{
  "d_model": 256,
  "n_head": 4,
  "n_kv_head": 4,
  "qk_norm": false,
  "bias": "all",
  "tie_embeddings": false,
  "init_std_o": 0.0431,
  "init_std_down": 0.0,
  "beta2": 0.95,
  "lr_head": 0.00593,
  "decay_fraction": 1.0,
  "batch_tokens": [32768, 65536, 98304]
}
Each number is 128 + 24 x the weight over its row's rms, rounded and kept within 0 to 255. Layers, rows and columns count from 0. Numbers have three digits each. The size before them is the row's rms in percent of the matrix's.

# q: layer 9 attention query, 256x256, rms 0.0628, rows 84-96, columns 0-255
# k: layer 9 attention key, 256x256, rms 0.0612, rows 84-95, columns 0-255
q84 092:108112111134100122112127140109124096139151096118112159144145087138135148142082108115114137079171180133152145111127136093100122126114145094165104142145152090122094085105117118117121133159129139168120120113121137139152166099135132139141098135144138111164108139150127141107092122126118110155093107133143167106126148155140153161136152153148145159131094138102169140148090123130143152157096112126132100076104150124144091097154156141134129090126093121161117101126143136094124113140134145089145091101157141138168137138138148141069131124099137139134165123146200152164122111103122109140116116111120119142101142133126108111103123159117185117160103116149137104129185132187126173140114132089159204175159145138165111136143121129118155097084119092146112119095122082119083134152125132
k84 089:122157156140124123124085170076140165128130123133140121157129151157150152176133107137150127128150163103121112111156127133091124114100150164107132127128110147154118095125105104107144119143094170121157126124069113101078158114121148094156119132114154164120073149161115137124115144145096117123137117148142156148157136123077163172160157140114106132161152094132170139130132112111104119118112097118133128094131133144120150124119098128118159132089104137095132127159123125130139159100122181126151137145118134115108135131132093123104120158142132109116124100121166140158111096111131116091137116134122130128151133098122155128112082106078110161128146114137107159129177099141160089152031153125141124122120127170160137098119178088155163088080135160150112127104118119096179118146077133
q85 099:100113120140165170121151089109131143164146137140165130141117123152103111113106161101135089101112109110155089150112130144160162090124117135109102132113117151139173123145135155114099122111112126123159105102134144145192067109108132148159089186148160095112110158137143134111117150141143137177128143143118132126120103145171097107128148119150136096133152094134122127163118105097118132114119144157140107100160091160100149100129122122095161134157164095101092142175089118144157140155171128068141122121141122131104118134104131151126128108159139133126126121157139146174136131189134145121157091091105150102111112111100141146181133126200132127090120133091105128160092141087147136110141124153155157146128142149150121133114132130146073128119129158135149087104137131111138131061141118
k85 097:107127141124158134164132079155138146118166162129113169125113096160078101138132117177107143110161148126146159128120137114106126125145097130147117170095120134122172131154115108143061083137136102120147120143142139085181107128151125112081128156161120115151125128131097130112125173138138093161140141133112126144140112101118126121144100135163118115110094118146129146138113099109130130099141172118144096160142102114109117171089133161125121123138145109135149147116154132130121145157150117137097125137111156165131126138124132093120168114124120157160083119116158144102134150116111158108129113132149135117156087144107161150141169138119142058108140112134117109159106111126129179110226059137182112161096115139105103155102118115089098084113109149124136096135134127143115106109169143
q86 090:084099138109180052146137109110075110179116113149124145154162126095158117145130105142124096148146119114178115122153108126149105162112113091150135119121088107092120124124139153086148155154133127121111123136092121158158141164115133123093164105106091133105184112137131114121175099116140153154140112132111152128107139110117116105094139104140125120125104117090154087126127119116090146138104138114142122156130098140130124118177122130136138097173141103179105114146116156108082117088154115095182166114157113125131069167173131144106139144111138091113137148076105146157092153133122125080091124158096138136145130122074135138100111097115111165150115130090108137089116156127143143105134133122137113102121128105093118090133129120174181131122156125138133132115136128119130140147123159
k86 089:148088162112160072148172141136109124121118164123093158132124121128130113150137094116145154121127138088135127140132113086144166167144109121093130124113164102092140145116111139103124155159134112133140156131101110150117196132173149113085139140128126141094151145082133120075174125132142135192113083143097154119086130113121111123120146119148150148147087165145140079074147139122107156161144146119110140166117142142122122127138160164130138119109119115195118099082136106109111103106137135136110099114152102133131102124107114120132102145150146151115102143098138096155102113131141119129132108147124162130111115148063125123148129144101124114160116091134137122134146110067141104125089190183142133102128099107143128082103102155136168175139151130151102125117136137166137162149126139
q87 092:156112108104130148096118106170131090089158138099148126161110126168126104151149135144107092161130155108110148134109114150071154122123111122124137109117114161104112120161141142136164111121077112168113112095134142126111144079103117155097153157099147150129124151139117167155189179091088142115093164110116152078117116123152114127117124133085154154146146155137110148120114115116114177160117127090129125161125104127145136157097118111157128094123120149123121119092161139134125115091083130143158118116163074104146129093117107122132134159130141147165124092132096117113111154139121138108117163145161067149154158128137077148082153131100135101113149156119093106101101126134152127137128163117092169126138110149116119141122096135102180148113103078144114136088097104138095143097139114
k87 093:093172089134136166113152105102112133105130131095128114127128110141096115149137121148126149164157107093144105119142131195102173119142130113152075114154164140128113123188093136120145133155051126168106131139135131163105183133114131175088129108135111139172123127152161179120146149152110131133103114102160150144117104115141109108081144141119135125171132167116134131173100122113128163137111109105139086155103096143163158113113134109127155116117111128124080114131129124134123128151136138111163101099162149099102143141121116153162121167132160168090110093133130130142100138127108112133138151099113100156139137101108093148098142144124117141110161143141105108087137066146113115157130143147066107118124099125126141153119151126099175113078110098145140156131131101136131149086151102
q88 097:133136131180132146105107159114179132103115111137121102116092142151132080136092103120093116154140170179113125140124146128143143133158131135177151085153149121148138095091142125138143135147112118115119160117112138138142094141145174135169108117167112079127087124148174125119115159113167158113162122114121172145128156138172136151111168130151145164132106120136119109158092107154112092118130077124114108126124153080082173135159114116128180093149106150119088092123166102147097154141141112103099135135164150114117166112141154133136159153125110154106121130120123106081117101085086098157153119148124159087126104155096140124139118149162117097109139145142128101141154119122154146128120076139136169087115120122146195103156110131136121136140130166120116164124138113112136116117139097
k88 096:101113150123165126120094174119144140160123112098113125133133122121111142129184130142150100147156103105128117111151111147152137124109142142156129048142155129138141154100073151102106133102162139094164140129160137066145030162168152121108126157145158140129139106108166155114122139138164124104147143142129142171162134137092124150120150167121112117169120122118116137140114120163115121142120110171069138072126095095101129143122113109096148108118102155099123119134124100126110128145103150101118116164136146134141166114150130084131139133130107135104106154105090164082146124156124115137126127113137134110160108126097144096135136091120137133070137156121129097157123133124121169124166070101135135125111140124084166102113116129088090147145128146123100176125145131131153108159133146
q89 096:119107138157126142126051126146139145148089144134093158125138121090146162196110120150148103115091094148125161172102083090116106111163152143119134167136136106127107129149110115142104110101083122140099098127142146119101112102122127106133142135148147161162096110115178148131164129139090108186125124137160132127132134103094073153159154150108141152194144110138112127142120169083110128164146131162119097125120145129113075119128099131111135118107126110125137138134129141106143101119188120177074149138081128141077158122106126091161105138097116114080158123133167118147108137143151140114112146101106148094152142097142098140130121113135088120156145123137127123077147126136151106141140093156152107119127168106139156142152166100158130112104130107115114148148128119151113100129131129
k89 092:126135127126089131132127125131141152147151121142134130101161121092102173158110127113113109072095105132137153144148088102109101139108154143113135158139134092108105125124152114109086093127117118144120109117145117093116140111163113114114140160127164161165118137129127087168140150140102141125134115129142151138163165117105092165138131109098103109156158077168123138134092128041156109145128131120151121141134165149170084115139102093116114110160122121093129153111105134168134131115115122114132158143174128142108117101122123135118109113100092122081109110100156140127099125118168115132125157072111093119098135065183104159109125156163095158150129142141099105112158154133144101138059127120128104168144155147111144157182085119114108103119137130169157115124161126121129118116106160
q90 101:148106120113127104126169112127108142098115114127141161141143103102148146133132130153085114111155147146120174118172149158065116098083116112140131135148135101091082118150105086112148090135158104133138145116149111138128178172167108113123156173190147122122105113162168139151100127104101122148139157154136102123141143129116117109157143140122141079089130117157133136151116135138101155082126126126162135082128125133127060111198111111129079145168107111143128139109114158130172162136105135088102126148112091146113102130145094124128134111113103133146201132173142134163147115148169164135135160102137133133066138101144153116156129141141133086126115121149108151146126095136121106150148088124163122142142160147143111167164143135126105146116107132127126094140124117124125157126140157
k90 102:161169121123114072155096197112117127125165098148125128123121098145156126135112161144125143150089140157124156125129105146093108093154095144140156151123075124123099139180103090125156128111115162102136108155104102132119202103097137134167129174163133110119111139143129123132112117133099155161127119123171110123143151126108160126158133117102145136145115115163169130160124135129140126117120133118141120124084102141126105084156095102142109137115124119106126140145138139096185139100105131117160119114140115117107129135177112099117146123135117152129147147142156110126130112130144122110097129144162094110104142087162134118124124138129111130162135110089097150171155130155155052141119096084153067104120179179152105136136174156135096128122111171142157088119081133113108138135138137
q91 092:133187111092112136118135129114131143152129119142113128132103153143155087133127153141148134144140120118133155147169133162112120115109138147093100143161109159125115109126124139158146117148123118173134130133148149138127097147059086126147131151135129096117117116161087175098134172102098139086160105116117116112147147188092162102100116090130083123129104110064103135151100122165119160103092142146078133151097122100155137126092126177129104110114112162097109134142105107083131129119086131150149105133179125147139187164125144170117126134131125168143135139131140139147102096104139107121167111122143097140115116128087145112117141115182118153123096102163137132096119121111104140116112162142163099136148124145115137096135124104150120109149092133086136109101134118163151131071077090
k91 091:118081180139145117124141108115120123126133125141110130126119126162122118164123123147130158125128154133105123101131156158152115103128139133139078124149152168138097110138141154123154112142127075161125145134161110130155109119143141124109152124145110079097093103138131137123134155122162137130117090080101164148127126129164189144088116085148114137127123121091108135082108123195112153144099150138118134131148146118140134135128143144121118133159093155160162102135143133080115129101139136105100122072103122120122172126157101134101139153155148129110105101149140102099124147159141135154131122131098119128106103147109122131144167076175161089117108111128095117098129136142077166096255157128129138168127134105147148170110114146143119098136108135089103151124138135154135128118139128
q92 086:119191132163114134140125143112125110158106151098123155125089122158164124066112156119166137124109115130105135174164164123129132093106139126105118135122095103120137126104130078132120113148094103160095154129125092132062128135089124115134096085119147145120110118165165116136181099122137099131154103148145108149134118110131124137112139105118136099079137085107123090125114160191075068143130099102138133163139116115064116144122153115110105113085165132113141097101145121142133136113103146121112111148144109145112126086104123139095140111149133107164094094152132151078124113154163125154145107091171145138114114112103124131149086140161174112099162151131132125136120099119123123174111146133124119106133126158146140110137135124187114121161173131168117160132119116105122137114101124
k92 088:142116138116115145146118096170088107157095133098132141132094106128141120097067147136135126087102100103133101126109150118135139125127149138148100123127183081171127162135142128106099138092102163138141141154173129142108125160104131139107115171132100132092122124147102154158182115164141152113147127133113112116153109147148133134087151087174149152145155106106128132097136157181100101118142131088137139139126105158114131124144147100129128132178148047107133126111136104132157106141102082130129129158179143138096142133130130128117155161119086170117126138108121157073115152110133132125149124092117147097117158146090135100163170113115144108101116142135116137120140162139079162165214114116141154118142132115134146166107121093132100156108109148127089140142150141142129147099137126
q93 094:102100110107195116138113097154103129150097140149140177097093158127159131102107127105115089097138174134146130121120136101125102126123122148124161165123152099144107092128168089105107147136125141134107105105114143123125168106117156121125123108096144156094137141182110083133138112149126112115091104147105116086128145113117112153130106126132077181118119165123100157103098147161083117144101110085140117113139132104163094163129123099142135137162133113132103122127097144144131125149127130121123103119138121122135105117134142151156123097126116065111074142105144111115132135089113108111135142090159104134106130111108143159152126167109118180123120144143110109097155093108119133187089120114123164113132141133106151161142088106134138148161114171143137119096101114141110121228101162
k93 096:134112125143147142140104119140113148135115116142097153143084152134133132135141138127109158140167115102147123134115176122143141151136127133098149153135135129166159135089142109126111156125112121129117110149120124151090127103129151072122112127146105147160108149146155108126190127146098109118116134180122152113076178143101144130144179137124092147148141151162112118098104136172104142174137086161119113157103143146125143150113113130141130113105123073075085115128117112158122127154139126162158115105138082131081129114100140148153108129099136113102113114119124148129118147122136120119155151120103132150109130108069167148108060136125132104134146135100102119094152128100147086193063113105125139047134113098122122140133130130125135127152135181130096130111129074135104150175115180
q94 094:117147134119176114132157153139111102091107106124072112133178089120096076142149160155130116153108133141123134146109117105154137154133118145125158141109113077139139085140102158135130121105126101104118120094102131083139151157143144083113162168145098109164161130139139129119121106111100140093176097112155174145104097159136093137146143128146146139148089131116143135119124117109140170116146173168140127164133107135121120120122177117110168086189091131120146101158133148094170116113159123114065122144124151130146134134160096079121155188140078116143106124097121126102120147098134132161098161114161128150135094147134156172138107159097145163111116134126121102115148128143130117106123144100146107095149130154132124130150127126110103151104078127119106104106103132128079162131102124
k94 090:171132153167127108135146149111159158116102094132095107140156121141155136141122131149141120166107092131117133147118108170113117137147090087118182114104112139106135114131099154142094112119121145112143142135074106089154174133141117098139121134149169158130140099128154132127110126121111161134165125142143165131104146141085150152137105157122169098138141120144156122120132145131100145094135149120139108120135165140137080127148099122122111103078116133096118095163106163134153154118110135130114132168128102154100090118118117121155141119153163132112167123122100132133140122144139135141107131140123152164109084087167124156174078094142118165121145118148120087130125143120172030119036141105117141104165131109117147114156172118103136157097120142108096160143133129125138124140078103
q95 096:149169113133135138151144122131124131155135093108116123150142100126111082167163137134134109148098131109092083150095113124098087083118119141125104148175130110110101154150163092108106097136125099142108128125161106156131132140146114156136120120123122125116101153106157121092130153105149117103150102112122145138120145133155110090109100121131171125163108100113143106109146099056110081118137152116110150156119105144123106177127125192137125178170145160102126129117132121084124176142139152124121124126120163109172109139124171112122107171159106101159127129147176082131129100169152149130156104135082076123136132097169110121143133126130132099131156099161131160115108144144153115139140162170109104084127115111148111148122146140157156177091145130083145105105123110149141112103180129
k95 097:167158114137126109145171134140148122183138134100138114114102089086127145119144150122145106112073136119114104161118172153132110074153148103142097175159169164101121151133163099131135063118131079136092118105106179140144119156137105134122108098115119108101123138169099164117154112124131124098128087093152093137103162121142087128124132138117153106119097106148151129125091113102148125117127143135133161139156061143152088115138090134122131130159148165125131128100147117101093160132121209075096103167117147142151101118120114108089133132144108115153144134165134104154140139150132114161116147176123115119127112098125119118133143120120123148127148138172103148143100160165146164136203149105141129123119138093133101149119118115133161129118149119122147128131113150147135133092114146
q96 091:115125107128137093109121132116165112131160137091105113179156160121132079127120117131116085128119129123146114102147164155155128102091125153160102097117058133139127144136151154112110183111154127113143169160139141154099137110139103124110162095133126123112131155112169115122143159104157144099138142117168129166078154138165151122064109109125164130141116100102147118136150115134137135119157178118126131121135158181108130164138152135172121127131136155115108142113104127088084124123172130159130114112093128116160092142140071135149139135116139119150112138126108132135170128111086154131137128124104168147159142167121141066106110113079095122127151118105127164134134116139159149118071146102124123166117098146126134092136128164127152124118166081081155151165105125125126088163114106